From a checkpoint of a small transformer trained on Wikipedia: some layers without attention, value residuals.
Each number is 128 + 32 x the weight over its row's rms, rounded and kept within 0 to 255. Layers, rows and columns count from 0. Numbers have three digits each. The size before them is the row's rms in percent of the matrix's.

# layer 10 MLP up, 384x96, rms 0.204, rows 44-116, columns 0-95
088:118126110129118089147159199091116103124095105082103071111116132139137120123115120094161125116111145115077082163149166103124119144133208145118150151136146101078111086231212091160173176144128073150180083123145118087131147150097150130125126127196136141116120134091164110156093110131151170190
109:120115124124121137173178139144119155089112149154106114130098059168105096130124165100157197115067136140052126072136141137140160107104146116111061135092160093152148147108090165098108206170151166131106140070109097145104095121173055158084108127139165168172150156151125149077141179140155119149
099:142079174071118146147085127135156133125143172133092117148165120121086153118128148043106087146166118186081075126137214133098134081151060128131138150129080099116110182159079146107113125142116079143113124175112151120164041161158132144153165152114140068171147125078145141143155118100134102131
102:189134098050155131134174112194152095128126134162193154159130086118145135128037148118109176104114121122118121173132119172151143100148087147190156148109082154114089128092115114095140138156075055099103114114113161132155099134159110119197122061135134131083131077107131088161151125134162168113
099:137184144068169098128164112162134135184134098193121185080099106137144208170115098065147159125116133087108128097150157102119146117166149147138127148162093181134169140146190172134126167137191136135114090146159171151125173136065109091114196091144116104130136170113124098163115097094105161127
109:093125144119155147108159149175139082126166209183080158146128138147063146178064116108116085085106146118181118130140113182118117160140172123143145134200089107113127099091124129202150117131123122115131095116091092146137117142086097151145126074181128096167165177155127041114111129129157168115
098:140080125171095164136105112105139158142155161127149155082079116161104091133156065126055120052080111123130138142073130135088134137111092166071154136131155143127152115114081090144120175118053110076169157150080160093129094075152106110095114163168098157108139142151119169193103117105078154118
112:146162134155133109115106226225130093146133099101125070175157129117182159109129116143121145107140115147184095139153102108139077122081113123128116150159145112109117137108153184104088130159050134069106110118098136151067125113152114127134117110185072079079141146110162121138099128182112126193
091:139106127129100058085153139140111144072124181126150079190097103076058091138112106149117151147129135121136112124111135159131201165155131111059154151137138152128147180172138146146123118108100106166123204092082185078105110104172141104131097070115127092125131132101135123155179050090126166123
115:150108138103131159115097174189119103135108101129128112085068185124183166125100118135085087144111105154148211125133058145139105118065109102153145186157172130108188116104123129094144066099104153183143153140177169109117085124051072163161138133130159117097108133118127159136088097103105126112
091:100189143116093140144110114137139089141155116116085113107181122123139084158083124138112100111102091136122138142153112173083175154137138114108129110123112155196141115057135095175087114029122150138108208142126155123144086142157073153167083127096077118154171173129103101126188111068112177151
092:120149120134150137134160182131167099100136119086130123161135127110159130129072149115192144103119080183158085144059084127083155160125050159071138146115101121129163168182129155151055106109148150117210160136083105153136172129144159133074148101123088121086078117110153155067131149141100111153
114:096125153080156096156126180102110121124190117146109101154172142080145113155121141138110089133084086169169133108123161120113105152104164106159161103125151154115145173171145146126086187150150113034191088171175142095118138108126117141132139131150110219104133188145159104139104138198070106163
104:106138131133139094075085181132158188144115203141120072147192100145182135154136106117074136177173140162140112144133144196127076114108144133167057140114083136122108206134145142161153165056120115099132107132098128124128139136110152091099131129129184082131081178108120142118156174156128183138
098:144133204128119132118166135150200121071164131128109134094146079133128144140126171052169124096150115109103199100168139185143104110120127164122123238158150188108103141159097102096133046128107111095127150159141122082090087132079132122193141109122132132098109134150107119099140116126140144169
115:141125076065133089120152167135109110161189173166160103181136094112111167125108105142090148148086138118111115110129126128124107155153155176083144126104120115217127172182126135060115127123131181104111107108111114100143130136081137149146159155191152085158079101103124179037105121128170133193
103:108073071023102096102154144156080162129132131073169139083091122139168114153122127133103093100098124156137127139132099114163130157107158159069124132129147187100163151138203160078145148086151042120129143117104095142137201141129146186110138117128110109085094120069121157141129107094119134149
106:114119105046113093104121198159116104128141161155144118069118198126087117059145078139139124141110120197138139108183085112139133123097123071130163116124126142117128137118135145122104167144067179154117168096130134102130159132159134124097121118128082117186067182194128104154161062117174140176
091:124127153136122091139159148135121210061092089111186086121074170114082114144128140134134116154121125074116170146108168096128097126120097109100103170131102172098104110121132107150169115151131154033172123093146126123155097111178091102107173149136113082108170181164147092159107057061119157109
101:102144092060133060134158136130107142108105104119164101089152148176181139072100102137206207102131141146197151151130143193083137119143155160082115149117148174140138164143088070101110137117117131154152189096043114129153142118071109136122094067150109128110115118138122131118087114120101111131
094:089125121160185102153174164148052103092094094036109160131176125087141200138139077135144093047067130154156131092137144136083118122096155129110131134131129104140159131126186217124172148115152132167167140126130145111111131136124139134107173113130076157108094099121081136162176131155118119151
117:143115171132052113077116123141101122092133103105090108205088115145153072111122165103125197148107185151098070174093136114164140118122105148177095111113119138092145118182127143146123193142158105116101073066159129160143131091113093130047143121117105066144148133120165100154127104082156137170
101:105160166137158166137122120150118158065157141145079082138090089111134179115134155124079145153094149112130107090169077142100076104130188139158150178134144136173132128102150117115129178053093089142116208174165131114100121128158158177111158136115108064173124131168158209119072133117127102143
088:105048142105168050076166163113079099100129168110104100134101116116115119140109118138155244140075136108094136092144136131161146070137155099072074112134101078134165097110074128165108140108141135104113058131121093085133119167104091138143142125132155175144101074157102122103150105129149112139
093:112136055124122103146148145154135167117136050122045093118113150110123165118097126165089143144140194095078137109096142111114171098164135114135108163122121123138162119149092168158145183115153099135168134093193131133124041149133128078156076107168111164121163138103121176165178155121143138044
095:157163153138091088140087163121135097116152131124159086130138141078069134094142161073119127071146076158144176186178044139136148157118101101119146087169130139120147119217180143154102162143170131150090108134119109168135152156152162133073118126074111160214144125156135084145153160134143139135
092:137104100090187117147129149098125131178167128175106103098193105094104062123194105056106096122106140116116093126100110110153118155144117134065159107156080190160155146109142092137156153124155115173138202141131110119136125138054082044142155166174159108144156141115134151128095107146118105082
089:181086146096083155200159152114138120107123137161156138121192127116146152100074153114167080100132177131126101124102141146189154072130123096087098116127135139169112104194152129137125070137115103115101097187098072169134110085123094143089116114115087108129123155134102117133147134172104212215
101:132159134128115131109149146163102109088099068213105100178117112138152121057125136111142093129061161144116143127117138127116201129139089146093104110159071143149145190175110139121112118176176095080110160178094161152128141185111155163169123096108103112082171115082125126168174130059133108163
103:091188139125127146168139136148114175087103147145130070183092193169097112089109159184083155125115207099088142141144170164111095136169060110112145102144136060131151131178126136150101137144129100130109136198088141160114111170104110149176097081100139150128122131070109071110113130187129122130
121:161138174133099165108169180150084086120176138119112113125130114143127139102114177102125089125092106123139079121108109109132146250089094144164089126096091133121185127141176166121064139177131144099098200109194075096100124144157127136151141188114130137089157132119163098088124105166161112130
105:140161093092105064169164100167125156117109149154086173126139133091095126031106198076156094133135122101186120126120128114121200137144110150029074083132099092112068097123139120107132113106148140138123131134203123116115102144145145068107137109129141113155137078135135139164139131144154140185
098:107062137130111121133108147170158169093148163097088083146098084086121145145163176127132149109093190107071156166126161129119114124106092119156160150133119122162127163107164113128136151148157151125200115197119090140099173159177157106155162061112153126096100110020117098119166186136129106103
093:165070118058152133121111152170091123073143108117082144121139142132051122186081162125105101107065142142140107103154074175146092133137071099116140219094133122111135124145097195106110105116088183110087104136138124141145121172171158138157143156173181120093094153139114137141125121120058148127
085:109143156148117110106132121168104122128128068164103158117076093085062098162132145074134079177099121112169168162143169154147169155129160082092112157131066208145102131168155104175085109160123093135081146138125113219111116131160114161160068130167126112162122154154133178127121113129117126187
104:139106100164087133176152165101117100142090149113135101168125089113149102170164122147130106104127226113111086113186105107124118124052158091088096187153103139104141104094108124126128155098172092173151136169157110171122092122119090166117101128078147057154126163091159172169116078079101110169
107:105129138145188130134148134160112158155121082174073050129135125111159139139168130046212134143115162141090139150155131099099084193173090159196103156099096139090131146150148129118072144145150141122107103142106124148142151164185054067122118139134134117133182125089172107129151090128128175112
087:191135020062141132068168144190125095166157104079163130106124166107063135095130092150200091133118144129054106175163093123153155134112114122073121107132123153137132138172118107146106118126136147123123136159135120120148154143053146092143136116130100134162118121108151174123149072125066104110
100:170094169135174152171219120114148182104085126124138100143148085132089192068162170182170116101076144161095101106100158105140118161145143133113135145130149110108142088082140111071077074091091132106147148141173087133116151147102083180134163132172087098108126101136133092159094096130148124175
086:146115144131080065077119149124166142106134162044160098108149152072124148149113050126128104110145121168127151140137108170121131131112117100062102113121083156116093120151201152088123111037089101091143071097114149152110155122165138102119170208092119112110115117163096096137146134129118192133
096:086065100133140086069121150098098142127114155141101119168188127112098098112159114185118097160084120156127144113151148092150165127192123130133105119150140116157161135127160086124112084117156084149160073128116134146163104109133079151157081139096193141194108176158144140043124085127063161189
107:130140212098125129142104088113160124106192153182158135128118171068132065132143129059162132117037064146092114115174141083099116118113119126152166159106133111157121149076098188092118118105119080145158136090107146114141106122151063160095141132139138174138082105112161136087107091119166127172
085:148147108108117159161074128183097164082172072102150150149105155081160131100165121101114105089111097140166113098099119119125155112168125136144105164118144096102175183163101122126082171106062091104095115071076163143227163137111143166099126048127113106150133132128115116104112160166075115159
091:129151058116133142175133112109122084148181088127139131128192226167128187126128136114147114161133106181158149143144156144115131133068116145130141105090138105151150138102142127154115159064075116151178143133049069101123173055085126128100144138130115088116093146109128113104102076151120116056
102:167108098098145133137138161157097173147130137106147080100171100117149131116154132090129120126133143151160130156076141144107081123122090123152136103083073168136137152156139096094135255177138179128171142150125149121136183167079146046134124153164116143122127120042149105114102131191145157163
099:147093147139133116097115122152106127125131082140065191129115103091097141105064101125112193064114157128102117073096146085100117111187134126188173119159153150163160150140158169082184119121157110095149107096124130076100060083107107152093077181138119061148155146108140129120155155145073112097
079:098182098127082152092115094118140178115151164174105147155131118141179137094114144102120154069125090114114105180111197181133179141066134099152107128218143170166121158089132136141131133127101125151066127198108161140137108153162157147177070122077174153098138093117119086142181140133130097131
093:171149109151077048143135112127132152140162189140165132124203187141154117161103139115137089083132136178093138141135189093122198182118152161129081113146089117116130188094138057100184070137051111142084154120098158140158126114113089130150145101125099118123081146112132114108095113109141132106
103:123156187117097129165125175131117111136134157114120107129113147095094148096135092130125170114048106131112173143084120144112130153128111121113138063141168088091150095103114160216149135106154120153164145181169127094087142157146079192145135217111125172099144163118117129048166132128146203102
099:095122159138086131119101171169095123067089130094156104177072102138166147129158102150091095117150198152123089066159114123142144150166138145103086090156101134151148119140167172108148118147085100093097080151147158078148122113125131125114082116201103163158140122050168098161067113130069087144
119:149116133127115068120112165142136145117143120150121088097191089096114124117158150159213139139135058177133117106216124204119102111138110111102163190140115137207128113128109085145104130148124202137134091187107145093137125179067141121096108147115140119140134143125120130182157155114057155133
084:167141124106101096118119134146100114169098114084129085149144134144085074134105151085136090145137135119108166141180137172109150091142142091174105101114138224149148096155131143163130194132136055156203096158137150104135168156150165128070095119091127149162132096122095047176109151122174097173
091:146131144104167146194140145138077166104109158151137154083136143126154095139136123164159163093140110081100117157080128105104129139144075117102103082095130150142063164130110086125184126056101165142142175115185082130122108099090120143157107124211137135140116161124179146149188101077051109080
088:154142137128182141104154214126082105092141098149131121199161139121167123116115096126044157123123105142132093159108115175170135101143144165158106139146093158152131153166084144124149119149166074036135160088124076093118145125138090130134076106144150161182148088121083096123118169203092128119
130:147094114122121131161151128172120114065104159122106135115187119144092156139118195149137083166141127146128127119200103165096204117109082106174013126101159099107090119121102111102122084125196068145091140130141111107153158119152123110142136152139155105130110097077132135088151069179143172153
092:125151194064087121156127147098080116107162101096044153154159101109114104100104115145174118159125203118140116134108169144173109167085118103143085108134170150121124143081150086101112162130084121081161107164133125147069095097120111121138124053106137102101129119159083081081162155156101196111
104:129096167149071084118113130129132154114109135133143120121191139138074106138107142139111079076115123134152106096145131172129108099122080103173087101137109111150102176092076151148148050148145065095126138158174109102130114150147092159075130070086155146146095152091132109123127138128126210240
099:122149170073121177173132255125094139110132102146095124094145135116144148160143110167143113138105108098079125086144127153093123121137142097067167158118090100112143070096163124153180136151109089144088111212140122145136132095130154121124160116181125124079128165169107102183175085143135154163
087:097146104080130162181152112123186111135169119105157128132044144162112094091111153115127158121099096102081110168153141121107163251155120103141150132118179120168117177125103123116119097088161121083155146092122116132059097140181117120084146117108123092121119072103097149159153187151171123093
095:131198108137188121105096162129081092146131172095099123181152148140143133125111143140139125120176156124099075149165142135130163172077120121102135104134130093126155237103136107083164140123153066182206139150152101102146123144136136106149108148117071119115216144107151161152116174088171111148
120:042135116161169125139129174132142155162131124101053146117099125067161102119152102104093153129085202157166120111161105130103081238139114118151139124120117185175152153087146133144132170119108118104088101085096079097107100177161114106142176113115148155140137160086135093122171165122089122116
080:087085132121090122108105138110141240050158191160156187132065141111099066079120151096161180108120149154145104116137141129074157103169165136149141093193141118117124109159138152104079112132089118135095112171175131134100155118098121136170121160092125152146153111067135105141129120130084102162
097:148112130094111161075156097125120134133126096121134147188114195117070191088104122174157143118145128193171120164101101128102161126070128182127123124204154087142122124134132103132164152124129088142115152228150110079136148127166129154066149140074106150075108079109120141178180143129112157128
094:110109112092058145159086131145112138126108115065110106123146084097084123132065116103123105130089109140121109067152136131032117166119151160085141104104088116152184093103105087177074118108136149142120113141125148134133111090050165127072134152112113035139150189109104104167150122130131125082
088:175171164102131203153091126165102089089212150095112098159111136163101132138099104064125153167147146118111078099106154170154093178160126112119115108131191129150132170126123068119134159052105114127080118160165094120172143118178120119081156127108077116101147157146117155116117113084069138166
088:105168171133085125108134190112110128102114101060150057141100153144144113137159123120048120134152118118113068110079103146090124118113033107086107155144078186161149140114083161123104150121075142152107115159091051127153038137096135111082106150115122146148137127122106144084131166140135114122
100:123169166142122113120183137105098074099180215146094103114112109140082184116117100163088129090113114136137152107168093076157115133135094175081114182125203090101121127119113115120113107162140081176132093182141091124127033133206108106156104164116152096138130137096120132102135133104129171134
102:102167123143123110103107146146129115146179098134148069173104151130090114105074111140112159122140164088120156098135146104106099103124178083083112157122131113089161129145107138147125149119119064115090196200111187167099174138124108130185107118195149190083073090115147166133101112170042128154
104:111103141107154103125141099110130143160095122109170177129142086020152157116145157110137098066059135098138200169123163111145101132107143153116111093112132171141155111115114127183100117059117139164086146157167146200100123145089122129115128129086112100123173135166168110168142056144057133117
105:134098069122114099132173192105154099109125131112171053065164105172103125124139119175136136120077122115096194139142117183105164152086141099159141155101163081133115093092077086136125114117087120150188132086093074122197156099117082069139138103173093135101126114111157130155106127095166120165
089:138117160125142129176159065145097174079146165137090150144135141114125074168091143156143190087102120102141073183130127142152208125124109112133138139164124146179166114075142141125147182188092136070108119085087061145131158121180102137151152106106105097109089062124179132136154084106116111163
111:143125181146079066073070141105103159081140132119104149132162162157166187143167084153117199086135140143135155139099106065144106106108088139119145107132154097088132142102129123116140163101169104123088139120114120087227109164043123121091164158107140095140118094098134142155091151126102190112
109:084153153100142121142177101200158101162124139145118187138089109162144153083139151124157060127086097142101113112081098101121143146148073168145098149094105146098161072142078135182158088070117131063140138111144118137121131085090124150075105179143099100084179139084149124108108172137127205145
# layer 10 MLP down (transposed), 384x96, rms 0.143, rows 44-115, columns 0-95
097:087098104104178136106182107143153133128133183090147084139121071111168080085134118156135172090117099147156165121162157136179131028111164136147075075116089183111171083144150110120092085134175154164079133131141103121124126213127152067160120127113102106132140114119150152138119108147137174169
102:074097118126163159153138179080090181144153134146121133138107136243095129170142113107107127107092124144095100106131145096157148049150112102163084123162164107171148108149047142111174107132159118151089176163187126104081134144174129116159138142157123165144080142152150183128174136134103157137
089:109136112143211145125101116152108108130105089105138120107148123074161097174202100214129136163174163151197162116118138105144137146158096143164164131146168122083134154124108114139103039080149093110104170108178124158115144125144142148121135116133062106105125117117060171144096067108177119136
097:110142092168128150190085152123120116081119125101131162154164132089122116138116142171147120142176141156123178118079115111166147092200145129099198139124180131136096110158167115147156143133099177145111139121143128190112122112161157081160084145156148221212162155119158174082170129133176139164
104:064146133094177119133147117141169179079129121164112092102114140188135149186153132121109132158141146092104058229167121125171069149109115128108162137123111175131161091104140128085151108106119104138100144144108088142123140117075142121171116144072166079144169132168145137090154096127179211144
105:093147104100172116129151141138075041143119108120185185092142114132171127174115105091080126109079049102151099104112094152100136118060158150084117094100099151137092182115131159117168117114138129124115139133162126111161141141109116155067182110126066173119053085136074155141119151102134160110
098:105131109138135090115121123184094119122079063124137167166124013204132141152170147185142141154122150146115107085149160147153126065195122143154138141147139084085132083150129109132132106131135127156136086114173084135105116165176137116136112108130064135149107092123168153083176123141087158194
104:139203156131096126126143152107156124142159110105155166139131098136159107157168137133115054143124180135102135159150154077060083152074169071127151117159063051091131139082118156118115106102109128104150147157083151119156111087090167084131185121098107086145144130189085118176144156105154090163
102:191141158115145182204127118157134104144093053059108136104120110140125160121131105124070110084098095134146109153094148134065100067081135138155107138124083125182123140089149112107116149121150156102133070147174085136132147136141098070114102136146209122124100109138083122128090195148073095106
113:194087160101186108149160122147153085171107147090125149107133135141079116160096122118137118096147067135132150110102062183139101176113157130113135129165121080102124178131126105091088127129158163082115124152174088133112110085135141147134138161141050197131174176158108124169048109094186157129
099:121119096128128117130120050154173167119133114090044140101100158098109109075095115163144112107138147094103126174129071131106116060203154107114169140142189112111177092099097121143113115160164175142140127173180135149106131102127150144116147105091068061145112108066138139103104170167107179142
085:117117090104124145141098163127111128060092158155110138171146099199121140140106176146138091103118078095153106151128133115122109180078168103088121134121161126078114143133107183157121122157182080114125056143146164105113129111137101227082109115156157135141105143177116094147198132136110037111
106:104077093174110134120112106102179123143141152141118175129120158155172145154145161136147142066143050105110113146095130110118147160185148114121140015169157155170109119127092145152115074112138109136144069144128130123159100128118134153150159155105132134103060084105114092108069163041107164087
105:096131133170132117192050148111122137086189147123133101105166119090098144091187152041149142113135149198158132136162141114099159127166112090161083128154118127140121147077111167123141128180116166067104147174110140163106185108104182140180157131135111107169148175177119152082089112123136097112
099:081148081102100088113136164095121147163120100108065124096137174182109150157095090132110127110093154064091166152133115108101104087159100157135126154126132108165101162149096146149147119086161137131099179168121155047112107141148101132088116128171089175106073091091109169154054103133186188110
106:109135136191074110192140151145079138207116169122108131101190148155169126110100098149159052136157092077098098117165145154131098139099093165089115123199140096178115089131160124116138162156060139175146137134112140109152097147120083135153172154156130146115096072125095177076148125137102125161
100:127073158112104110113131162163143100130101146119113208145121129124173118157163100096152057093145110130155137085123165136121141168151105146103145162098174077134124204162075087112084156091196157102074183115097143161078168125128118113149142140165051120150168169109122084123088138097164127136
095:107153103137127127182124138092112159117124153117130138100102125134091128103137125122067117115144150193141145197123068077154139130168134100161112141141155148190138106113105077111168089181089159215101179108124080137078115135098178124117149181103094144189112157116196182177135158134164116153
100:158104180082131124117127125093144136137078090129128069162117148138112078133074114158213122156098116120149137098098096107099126070161078095149101105183154124150133104155165149096031105124116130126171123130113080038164142077103123140138125081093168106168091142127165123141120098114127078100
105:143097164085080145106183121130174124090103108146099125109136123167166116081173134029148141155198153105122136159096097124111079112124070138143170076122179119092109151118152082081167144176171116126128089110144111140163073099079106053106156128129175159140151122139115064146146135147113136121
087:105180066100095099148119150094144122138145117160129120124167100108129174149119098169123093097150101105081053111118154139086090214091124152124132094141157086098188098113138136131166129135104081111064074107073110134174136127138154173132142093145091154150154128116120139167092114098120024100
112:101184142164161090150072105116081155096145093149152123085123127131162128077118043072101065138172095080118139078118106151161133108132157128168114166123160149144147143138184115146129169164170071115111111119105129108166157102130086164148198143100108147119109121086184139178134090103145149064
100:053122097150135107174125099179128106154122117150144142126161127131175170117171117088161141166151067176100195086121093143129180206117136098112161114143076157129140081109172107145107106131203126127174178152098114188118110104138151114152177144155116160126095134127125058158170140125070131137
085:079102123032133092105097082060112128146133151109141126135115133114102091109094144134149165122141082137100135211102135142098137110037156153178127088140145128104164135126127117167123150109122112159127151156125127148149141210163181164190054114149150140083111118151114137171118147164162174095
098:141109112092142092106166171122140124123136083129165158082053141119112108134110119137133140154145098070135146093075132119129142105108153129167075164159094130132145179085126155178152154067101144121073169149183079185153088099087109109111132116113109154114078153150094150142139098105076016111
094:182172115110126100134148160177156139142118124090149076141132117111146114190130160121093099184098116134182129054148126135140149099156082166111159152150111153158105169118108181140117135120149107127164071160127131082201133111141177150140172119215165102119158197171176120145098166181132155108
095:113114188129150174153176150142106141128128068123097056139141126136102094106069166153154129092174169156123139118121155135107095165133101098142171146102071114142152126089157172075154108099143132119097123187118138192120163135074180074119141134183127153096133142209149113106123209156092118110
097:081103172145166142099114173166120181153150139139161108097097121171221108080128133134106146158087158094106111132104113110058108168048170147150091061106098122107133132138164144092107166140144070122135070096133123202115156085121146137127140128101149134107164086133126144116186191099134119119
100:171144163147136154074167135112157173085123120048090110140141130156126132107165113113130135131112102128193120131095108140171077106108143084177102093120095115170157164149145169101073155122089120110125127081118147121137052129173181126065080067097090117105127143152123100110164104145062061107
106:167131151174099109099158200161120144091151129105142181131094090171139141151113145186089131098132162131127158138169113099145143112171137102109183113137121104149136096187146015106143119105129137125064114096142107151101176097116094149127125121080102114188166077149193102179142147114131069147
107:134120083139152179139133071081112120078138144106133084154145158081158144177099154154069142151115178142166139138158050161089146092116064148156100145150120162077135094124070200154209129108117112197124126117125154128156129110128113157107132108137154122167105076191113130135145089101118173148
112:110071163021030130129112104108116106150165137127136123136063177129088105124115115103133182135143106064132125125079052139093118105114096105163115136106156081138096084130114078110159124179086144124125054114116108137135135118088155127082092146079121121117102169117080135159115120157125147113
099:155144206131125123099121136107103153129130152146107152113073145038113085124113150097180115129148108141158140132067152167138117148105070112136196101113110090071121189100150080101144076139154089148113148099145164114117200097061097109133148108098086129166112095145124149131068133190101123150
098:147087163113187191127120049094111110173091134083067142115091127124101107156093106100111104120185162080191137118075141137135167149162168161125137105113150065133110167126138153121119171108212148086157161134071138131118135141188120067079115111125116080150146124137096110121152103092145134121
088:082128129136163070097125146122120107128145185108167158136149119173167111123121173173114134142143101118067095141154104112168075185177153095095165118168093147123127136119100139101205079081111122085131176167152181172138161101131116161150144117154132181152202159110074092124189160113132096156
103:095148148086056178097170107180120147074142157124148149142131138138157177082147142149056169103096117134106107126134098122145137149187164167155096104111146164124167120179156092126148105155093151118147124170081089118192108128170129092109167120148119132096132196051105113065098087096151138156
108:176056162093149128107206135076140124153082191095149136119155130184131099193138141130123142145119174147084198118148174136114139123101108191101097101156103110154094150101117073094107096130143151106143140126141097135136152108146109061203104133119077096123171110125105095161128121131085068155
088:051109136133080096163123135148116173106198120178160119082141110075172090098151105088103155181111144155136157131127083141151121083128200110125080112149115107070163149133082118086093119166098134126185144104158117147076092094112129143106140169128129170113109138169205096122187149135130086132
102:110099144107178171093118094131117142137104131064164095112182133092140135142134120180097118124121170104080177125209116154154179161135132086095118101156181092112124107064108082108145136132174147071147100169088183050169178136162094155130147132143086160157077162105132119143106110148122092129
093:104056147098107099173099129106105124119113115161089135103092156097141129161091114086139116155140155068123157126126144094146211219137099123128159143112128149141106163115157127114168109134086123093112113142097166068105194133151150089058081134141102155139112148083073090149059123119178149080
100:105122164129124163096121161121118133114130189145149174110086111208137102052091179067127165151135142118156136151105108148131113173080125133130096125093123132151129168133113144104187096143094112128138138126134090141115120190070097107137142042178132140103122084148098057113149097161203182105
099:208116129147135122168125129192086152121176159136168159126123140143088101153126041079117112114107136105106141122118156144077153114146117143095122159153156159092100119124155142094146108046135187108168136147174210183119115152099103120150110134074090166226118149133144145153114149153120154139
082:106128050132097075124153121090141153167064126229131044108097160149096155196105135121117139108162157140071147158142124151109111103148108117119133117154117123129146063132108151125161112182105183154137105133128045100111127182098101077096149155096097144121134134146161120111115102129184123159
099:188095186154126176157126065104144155122141071131120108159098144176208129078145138101148140092100108115136089153140105183120130163125178072127136115169085161086208127148067161132117138155098126098101105142145053147177106153211099129150121125138146159135126132143149121147167139154115156134
102:142092142100119103088149120082175122231176121145195070192105102151141164120151119135145103119145126141174140136081152151137089160072142174090096151086125067144071168108090165068153171094090150102116165138135174148158126120119104139104138108108130105160129151122148139086151096074128140093
105:146050130083115130106141151079145123162124105088093182095115108117154112136114089196194165120122124087104153145072100107129155129166158144116164091065118164133173151129155110076142129176158123176152144142155118145123150154137105169131144142195147157126141128111210168127163135140214075149
084:151100114143099151113134097095162071137159098092135138154134153108136178158151175148194112157127134075104192174169057102156115111116141083123123055158150128132104076044171078124139149163148138092137111142073186124134157148182140172115080151133135157111130132106072151163117099111153095135
102:111056163080162087071093075108135113174162129130126145143159134108164192091120093165084150105183133129114059104131132164098103109153175166127168059127135123096164152119084129157087109133128134166132133139128148122103132135137133153130114105098067132129161099106039126191133189121175120165
107:169078127108119121111127117125151182178114065122185144142124115107125156105098168108098155101164164129137168102128138142111145183067081161168089153121178099153139156167148137107133152123140082100112138147100141193161143161120073222112153110128140080180099048119105147127096111106127060145
095:092127125166114172110121148135115069120157052100161090155125136122116154112126120173136157138115113105138163125161149105125110144158147111088075162114084035158124164100116101094102085105131136102088040111150138109140119166154165114105153146172104117108079121131167143152106090061121019119
116:125140142153085152162119122090115123130111099122125158109163141114106114146084188145118173126188093103091094105169098139153060098138073151111115124155070106104194118103151076099079109103141117145152105112109191101084195096046089159091107120151144076118147096096139144159090149188121097108
075:101106074151148120066105114073174082173100163086164138130130142097127131159178114174113125133082100151142090107053123087093131146133127113090128134145110113134103155112103138178117152156098103053114054173128099134118155083144184127111170168155160107082090129101192117124139140120069075102
086:196074145177148175155121092141174143085160083109121135109151084119180154120143128161118100125124161141130139149110171067174160092113120093128070144054110119140124083164170110166137163120175154132142155157129137155103130117167158119144172090121158159111136064167106096135083224115079136128
084:128138072078089107117188152096113156103069167082130125117107086108133087148143174102151137127148152135095110140056130155178129069130077116114156116096146163114116101129038091193154115096124096154155142128076122119150133135081114184141111100128165077080095086139122103118142134137208098136
125:114083176134075157136124126053148084146160168148115146121095134107162147160085088119113154069144095136142130117109059129140087132131168080105179148113104106151121169104182116175179129106099090131181082197152139205117103147130114123164140140127104089160122162132108145103140163166047135162
082:072112188116053132215163109169088121102186130081152129105132108173145123158088162179077139115128108129119151147178148080184089091122164087152193106125123143065158121136145142158129112139122154151158094098151117094123144157105174114148147141159107140091163132140082160133073110065136134111
103:116132150138142078089137158150137105156129131135175124077149114094083156143101115059153150150098151080137089148153083189102170107160171137118109102083129180136110055136070125114131087154100174166116050127128110141087075105099075155184149146192110119135121136126106136130113107050089117128
095:135102146128132108211088074147131122127159110107162153123131125110118172097103145159113174155100114176078180149180196122161159074104152124167128134104061130127131141099146135102139093099096108109106081106101080149102210101149189152130132133079116173174171110135068057135115139131133145145
095:094092158143099108164111140134080130133095133081189117132187141123123129136146109119103150160167088114093095118164088089102148068081168151132127126090109155128098114147157079092120115206118109157094118112152150224170142142125100051125120087066139106076184179124176148118142103120135119163
093:096152177090126134139187132139130128123159122104175099129176148148078140135105176108082136157104145126115167160132109147115049078127150098153117129161109150127060139148143164122082125162163095060156156137120160175119136130088084208150082067103128123180109122162097099155122129155191062118
122:154167156165085088117123189135167096140139159160103120135093173095150184151192128097161098086133104140090147134082112125100169169149170146120135112097191129099096099178126153044119125154138137108198155103190109143154197134118116165104184154165118136142151110150127131121071133096132085162
079:170076161117150210115124059142086113182097092051119133148147084166150132057143132124094138145148137111124190123135104151158156087156155142165135112134141200152086128081168094126127127153127146144127121096110129134087126129122121149134114191163164142135117146094169145085051071147172157152
099:075116106137115155124126085108109151137081173118077116116092091155127173135108167119119105168131153105088101172133139160181132096180161088142173141155157152163151125107108149150152122099103121163066143138137196070113100134175105140185086153103158196124155118185085111159204076089136107101
099:169108160125110141175117152099134131062118095056163146050124138131090154092087181119127065072160105110173134169158106101124092165143141123098105163056135169134138112156131115067092085113143104117165104110126139101139132100145129147131164139055082083086112074159107111150131163151146162167
090:116133122185174102103181102099118108109134086119138137101118150118093131123147144155140137129133138088161134120142132135161102134099158090110113173101128197159090193136120094138122061161134158172162127161164171143161172162197082129150140069123105163162151128178058105153122095125116017099
084:119113150124113106113103160099126144115154102119110238159096129126162115121129178131148101136181078145125091117111186118147116056195130197100187102113143137148154105141152188148143179107116176097044109096184113151162093143147097097134084106101172135124139125131097138137143130110140067106
091:161138142179122118159090171116120114103178089120151172136161128088081125079134178164136159126132101149150153106177115094084158098191136144131118097174168146109103094153180119131127174157104113131132141116063135117117138116139226125103107085168155079113068128098135073186143172197154117130
095:126134126191174134085141117096192157149096099119159096203078113063160170142126167177105181123133105085142163178125106088126074146065119165200122094112099109085123135126125096160138122138110119157139138181147119134179125123103199103105164140143154074104116119086103131106157116174093117129
106:085111033167117154176151106169112156096189157189128108147106060158099112145118099137143116143156100123138169178165142092110120129156185132111130095106132094116142124148127066086147114072154101177145113132101179131095137136124129081126123077097146103153134097125077105165139148092081217129
103:107132173116105176169158166167116096100096141144163091067118106115079127164119116081145147155095155115145123130149098093147143031116151136131176130131095106132108110171085135094072086137146135124146110098106131107128143058081149034136194120172153103131179176110127176112147161106174134118
090:117177134127136160090165044129131126099158085127121120144079173103126118174112182153171102175095124113157118153096152076115185104115114066129139110123103179088089173154160161169077136128119134118144088190117148075128135100141158115123081106149183106105117133099121112140146091111131021121
105:124113143137115088101104138146175096160146135078113139094084172149096116089108158121159177137088097099105124086079066116136130196124121178145130122099051167125147076081145138172174153130111172088145152152098122126070144069124149177087117144151122118114065081084178147158075151148146134142